Weights of a small transformer language model: vocabulary 3405, 3202 steps.
Each number is 50 + 15 x the weight over its row's rms, rounded and kept within 0 to 99. Layers, rows and columns count from 0. The size before them is the row's rms in percent of the matrix's.

# k: layer 4 attention key, 64x160, rms 0.0785, rows 57-63, columns 0-79
# q: layer 4 attention query, 128x160, rms 0.0719, rows 58-63,122-127, columns 0-79
# v: layer 4 attention value, 64x160, rms 0.0569, rows 0-6, columns 0-79
# o: layer 4 attention output (transposed), 128x160, rms 0.0854, rows 0-6,64-70, columns 0-79
k57 091:71 39 58 43 57 46 38 63 32 63 53 47 42 28 44 43 52 49 32 77 64 52 30 91 39 55 73 64 50 35 61 65 26 52 60 53 51 72 50 51 54 27 74 50 32 31 41 46 60 47 47 58 37 50 64 14 37 35 53 40 59 66 48 48 69 63 27 28 34 49 31 34 51 19 63 46 58 48 46 63
q58 087:70 61 94 59 45 52 52 39 70 66 56 79 69 61 39 15 64 49 68 35 84 41 61 21 49 51 29 43 68 54 40 84 58 63 74 59 34 45 39 58 75 18 63 58 31 47 41 28 43 45 51 57 63 65 28 58 47 91 45 48 46 70 51 59 47 56 45 33 71 63 60 70 38 36 60 52 44 40 47 46
q122 117:45 77 31 57 40 56 42 55 41 70 51 47 56 72 61 49 24 44 43 43 26 75 51 53 63 77 46 59 29 63 81 72 37 51 41 45 18 37 45 38 45 39 54 71 57 64 60 64 65 62 50 56 38 49 33 59 30 62 65 56 36 38 55 78 61 60 49 75 51 63 51 34 19 42 54 48 80 55 84 37
k58 107:28 39 48 64 23 51 60 60 57 34 51 29 37 58 21 52 26 57 47 92 62 28 34 55 47 39 42 37 58 50 43 29 54 49 40 34 60 77 58 79 43 67 30 50 42 45 78 53 73 67 57 63 48 44 41 56 62 72 56 43 65 11 56 49 34 34 49 30 35 49 52 47 59 50 32 58 44 48 35 35
q59 098:65 49 53 66 70 65 56 22 67 51 50 68 85 70 39 63 35 27 66 35 46 49 59 62 73 51 66 54 79 41 40 35 61 39 56 72 70 47 53 38 40 73 45 66 36 41 93 48 52 55 56 43 42 43 51 30 43 56 39 44 76 64 67 57 54 45 51 83 38 43 52 23 41 50 48 70 63 55 33 69
q123 100:94 54 48 38 56 41 55 63 66 44 70 55 30 68 57 42 33 58 39 54 19 66 55 51 85 61 82 48 73 38 19 77 51 47 79 33 67 54 55 47 72 65 47 60 57 29 64 41 82 33 69 37 70 45 45 49 67 40 58 35 60 32 58 30 52 73 37 53 43 54 62 57 42 46 28 55 58 54 55 58
k59 097:48 44 44 44 62 49 80 37 29 70 49 64 75 43 55 30 50 46 21 63 63 66 73 57 65 51 51 54 38 67 44 75 57 57 28 50 81 41 65 80 23 34 68 43 38 55 43 69 30 57 34 30 36 42 18 51 51 41 68 36 17 30 31 40 59 68 64 50 54 50 31 49 62 29 66 71 46 64 75 24
q60 103:62 74 25 71 57 20 38 57 62 48 61 44 57 35 57 44 88 41 38 39 62 47 62 68 54 38 44 26 37 64 68 52 58 48 40 45 72 71 31 65 55 79 49 34 45 54 62 39 69 56 51 59 35 28 33 44 17 50 47 52 65 43 58 53 49 52 59 60 74 61 71 57 33 80 59 53 77 30 44 47
q124 103:41 61 73 58 54 34 50 50 62 63 45 56 81 85 43 38 58 50 79 76 77 72 17 36 31 66 50 48 41 56 60 52 07 53 76 78 70 38 56 51 27 37 54 74 50 67 68 53 43 81 65 42 57 53 41 40 56 63 51 36 85 45 46 58 74 63 36 21 42 46 43 50 56 50 40 52 67 44 63 43
k60 099:55 40 50 53 22 44 58 28 70 44 43 28 54 58 13 71 40 54 34 48 41 39 44 44 40 50 69 60 49 54 48 68 38 83 35 44 70 73 39 59 35 53 41 72 59 38 51 52 57 66 36 57 58 33 30 55 51 42 67 17 82 60 72 41 20 46 39 59 30 45 55 49 47 36 49 55 49 56 28 78
q61 096:47 44 57 38 59 35 41 40 65 63 61 48 77 66 77 31 63 53 29 48 41 40 33 35 47 28 47 65 27 43 52 31 61 25 67 52 40 41 43 73 64 51 49 51 54 51 28 26 41 39 45 64 79 73 69 40 66 43 46 23 66 28 42 31 55 59 86 46 46 79 45 52 36 45 35 75 30 48 30 50
q125 101:58 38 33 41 57 56 67 26 09 55 49 49 83 58 39 38 35 47 47 69 31 51 55 45 46 35 78 53 64 42 45 49 51 66 70 30 35 57 31 51 78 55 39 30 59 43 67 32 43 37 68 57 85 62 44 40 72 41 69 74 53 42 66 55 56 38 27 64 63 30 51 75 70 81 67 63 60 64 56 53
k61 093:47 54 45 31 33 48 47 25 43 73 46 32 71 56 33 41 55 44 44 29 57 69 51 48 77 79 29 29 69 40 28 76 72 74 19 66 44 19 59 27 69 52 72 30 28 41 42 52 47 53 64 46 51 38 43 40 36 76 29 45 48 52 49 70 42 45 35 36 45 54 42 52 51 51 52 64 68 44 63 53
q62 098:15 48 55 64 54 45 43 54 44 44 39 37 35 37 46 16 69 52 48 72 47 44 54 33 60 34 33 52 51 65 33 72 68 49 61 48 65 52 58 70 69 57 62 45 51 50 62 57 42 36 45 40 43 05 32 53 50 40 43 40 50 65 25 50 52 63 80 43 58 36 54 41 57 61 67 34 75 31 51 48
q126 115:68 44 14 39 48 37 41 72 36 54 59 51 40 65 47 48 43 63 42 54 17 43 53 52 61 47 44 50 25 45 37 55 29 61 09 50 66 45 57 33 64 57 77 61 54 40 43 51 68 38 44 77 60 33 33 49 44 71 55 44 21 73 33 43 42 48 34 32 53 64 50 39 43 70 56 74 48 45 67 65
k62 097:50 40 55 66 50 37 57 33 42 58 80 40 25 62 55 32 23 47 60 59 82 82 65 41 52 12 70 58 55 75 78 60 68 59 47 65 37 43 56 69 32 75 59 64 41 55 80 61 47 44 13 72 48 69 49 76 79 41 33 61 34 45 61 50 56 37 32 37 39 52 56 54 57 33 44 63 37 51 46 77
q63 098:85 78 57 44 61 63 44 54 45 51 57 36 58 65 25 68 31 72 43 49 46 54 17 31 55 29 37 40 55 43 58 53 68 46 48 72 74 77 59 42 75 69 37 41 65 55 37 61 52 45 72 79 57 37 49 19 74 56 82 45 54 46 55 54 48 44 31 60 45 43 56 25 79 58 53 50 47 76 54 38
q127 097:49 54 47 59 39 39 48 65 62 39 44 98 55 49 33 35 29 53 61 47 40 39 43 54 64 23 60 57 46 42 50 71 53 38 28 47 37 92 51 34 54 55 72 58 58 20 44 37 36 48 38 46 44 26 67 50 43 31 54 66 19 67 52 21 79 56 49 46 25 55 61 49 62 39 38 43 60 31 38 53
k63 089:16 56 56 34 27 51 49 27 55 27 66 75 47 38 88 24 83 11 46 65 66 68 52 66 64 53 74 41 68 61 47 72 72 40 41 68 49 26 64 59 33 60 16 35 44 64 67 22 48 47 48 60 37 30 27 41 49 55 43 55 49 55 44 64 60 48 55 31 58 53 63 42 48 39 78 57 44 51 64 86
v0 098:31 59 52 35 58 35 39 69 43 23 41 58 61 44 41 33 32 59 50 46 62 24 50 68 37 59 50 32 73 30 23 57 39 31 58 55 42 57 62 64 57 52 60 51 42 58 31 23 71 74 58 47 27 59 73 46 25 31 42 65 22 55 37 34 40 47 40 56 57 32 26 19 49 69 27 60 48 42 60 54
o0 086:36 70 43 47 45 28 66 58 52 59 54 34 48 62 45 66 62 48 49 41 40 59 54 48 58 57 50 46 40 53 42 52 53 32 17 63 52 54 62 46 29 40 54 36 50 38 15 49 74 81 41 64 31 31 55 56 52 44 59 40 34 48 39 61 18 69 79 47 33 34 42 49 27 53 50 33 62 49 31 39
o64 114:66 37 53 48 63 52 45 41 67 61 55 79 38 65 62 51 56 44 48 36 56 48 28 58 55 42 49 47 36 67 62 72 32 44 52 52 38 63 50 73 49 65 31 46 54 61 58 33 39 15 45 34 39 26 40 61 19 53 71 63 75 37 65 30 59 45 22 47 48 71 54 25 44 51 52 45 33 37 65 80
v1 103:48 32 62 41 54 33 69 43 48 32 62 60 34 40 64 31 47 31 54 55 38 65 39 63 43 57 41 71 70 28 35 56 16 64 59 33 52 47 69 45 44 54 50 35 60 30 42 48 31 65 46 15 53 44 67 33 45 24 43 36 50 60 59 55 35 38 61 56 46 27 55 43 63 20 43 53 63 69 51 35
o1 107:41 40 22 58 66 48 68 47 45 67 69 67 46 50 32 39 40 61 35 51 51 49 33 49 69 30 67 49 16 72 52 60 45 38 43 35 54 61 71 46 77 36 65 60 31 70 67 68 53 37 41 46 81 28 26 43 60 16 54 80 45 56 30 64 49 51 75 31 40 42 76 60 43 61 47 49 67 44 44 47
o65 097:37 51 56 39 34 67 17 19 61 46 48 41 50 54 55 46 47 38 52 97 78 43 57 63 51 40 52 50 60 47 26 30 45 30 14 87 80 55 31 40 76 42 50 49 40 08 39 34 34 08 67 51 62 58 41 67 57 58 28 47 46 32 59 55 57 76 24 51 47 59 38 43 38 77 58 31 58 63 39 44
v2 101:43 58 58 49 45 71 47 66 44 32 37 45 64 35 56 59 52 50 48 66 46 68 21 46 51 92 55 53 64 46 48 67 50 20 43 45 27 56 47 30 70 42 46 54 64 60 49 62 64 66 65 47 42 48 39 26 46 53 47 29 40 61 59 42 55 64 37 40 66 55 23 53 48 40 48 45 89 54 42 50
o2 087:55 52 53 34 79 62 41 57 15 43 52 37 23 40 56 53 51 44 62 59 69 59 31 41 49 43 73 51 59 34 42 61 26 22 43 68 79 43 66 78 41 46 39 25 50 51 53 76 52 35 58 70 66 46 44 85 39 42 50 76 60 42 47 53 30 66 29 63 36 49 68 39 53 40 62 49 49 24 47 45
o66 109:60 55 54 51 44 33 43 35 84 60 64 26 56 86 32 18 67 58 28 55 23 47 51 63 45 38 55 34 29 66 42 46 77 53 52 46 46 67 48 63 62 45 58 53 68 54 46 31 52 57 53 52 62 35 57 34 64 47 34 50 71 63 39 55 76 38 65 52 45 55 52 35 33 52 54 77 50 91 73 63
v3 090:59 43 39 41 67 33 37 42 65 45 54 38 35 33 63 67 32 38 59 51 33 42 82 74 43 75 36 51 74 46 67 61 64 63 62 65 36 37 34 53 32 52 37 48 65 27 65 64 67 41 71 40 57 37 55 65 77 55 56 33 36 49 60 50 65 61 40 14 39 32 55 67 51 42 29 60 46 68 21 51
o3 087:51 44 30 38 39 79 47 29 50 53 78 43 38 86 42 39 57 65 49 29 34 43 69 35 43 38 62 56 66 57 44 75 51 54 50 26 36 46 43 48 41 68 32 45 29 42 76 45 41 53 58 60 30 21 29 61 28 62 46 45 42 59 57 14 62 46 36 53 53 31 45 36 55 63 70 58 58 46 69 33
o67 101:35 19 47 39 57 50 68 74 37 77 32 42 66 53 74 72 44 28 66 67 68 35 54 51 56 59 53 28 46 51 53 25 68 83 24 57 25 69 61 22 35 55 53 29 77 57 38 47 57 66 54 47 76 57 39 61 46 45 39 37 68 16 13 42 40 66 65 48 45 47 78 48 43 43 50 46 56 68 38 58
v4 099:39 77 32 47 52 42 38 55 35 64 36 63 49 46 29 46 97 35 95 80 40 44 65 61 67 55 75 37 23 62 45 66 48 54 39 72 44 76 69 54 61 33 31 66 60 60 73 47 62 37 53 51 58 32 53 44 36 48 52 59 44 30 65 54 36 38 41 67 23 46 44 36 68 53 66 23 41 63 30 52
o4 095:60 44 39 36 34 43 51 50 43 44 56 55 37 40 65 46 68 50 54 40 57 40 66 54 40 79 42 69 20 76 52 67 47 70 45 61 57 59 76 42 77 53 78 58 33 61 50 58 64 44 57 48 56 61 63 75 44 55 48 40 56 52 43 50 66 59 52 48 32 54 96 55 49 38 58 25 55 43 52 82
o68 107:31 67 47 47 64 65 59 72 57 54 34 47 75 59 74 37 47 44 11 28 34 30 66 50 58 24 38 39 53 19 71 52 54 49 48 60 60 41 45 44 49 67 32 53 63 19 54 58 64 52 41 29 43 58 49 23 41 49 36 47 63 60 56 47 21 47 58 34 69 66 14 50 34 81 34 65 27 43 51 38
v5 098:60 58 57 55 26 39 22 52 83 50 40 40 45 56 72 18 57 51 60 42 62 60 53 35 54 48 32 47 74 47 47 64 25 59 14 37 61 67 41 45 56 32 62 52 62 53 30 64 44 51 24 68 30 23 51 79 36 54 31 62 58 66 37 51 26 47 33 55 55 54 41 37 36 51 55 50 63 80 53 68
o5 095:66 33 25 45 42 63 51 78 49 58 33 38 53 65 47 48 53 74 42 55 91 28 39 59 55 47 50 88 47 53 35 58 51 51 41 33 51 26 53 77 67 63 75 63 42 71 63 44 92 50 61 32 43 30 42 42 60 46 41 29 49 31 44 45 70 38 40 50 40 63 42 31 40 38 37 52 53 33 56 43
o69 101:36 43 70 39 52 50 66 17 32 38 62 84 59 49 33 69 44 43 71 71 38 41 78 43 43 55 38 41 23 54 40 53 67 38 39 53 71 70 46 42 30 39 40 46 38 26 45 31 15 49 35 61 57 62 67 41 50 57 60 70 53 66 67 52 48 70 71 53 49 57 49 33 55 44 37 54 51 79 42 57
v6 092:35 43 48 52 35 40 60 54 55 45 71 54 25 55 31 49 40 17 47 50 53 45 23 54 58 39 48 53 76 35 56 68 61 77 46 56 43 45 47 67 59 49 79 52 60 37 56 77 44 58 53 44 57 53 47 40 60 38 37 39 31 49 37 40 46 58 64 34 46 42 43 29 18 46 23 11 81 47 03 17
o6 091:50 53 50 41 98 52 55 60 72 52 66 58 47 89 44 75 46 62 35 40 47 40 71 44 56 57 65 59 50 48 42 12 68 48 36 38 59 62 69 37 43 61 43 52 41 55 45 71 32 49 89 66 42 49 81 78 32 53 51 51 54 38 31 39 28 26 62 70 43 46 62 46 62 85 31 35 63 59 73 36
o70 098:25 51 13 51 17 51 44 50 73 38 50 29 56 27 43 56 44 50 60 55 60 57 47 54 31 54 34 27 20 56 52 74 26 63 41 54 61 59 43 97 32 21 70 46 41 52 59 49 44 55 36 50 67 74 39 29 53 37 51 37 44 49 62 70 66 69 52 58 58 71 52 39 45 34 49 59 52 38 34 89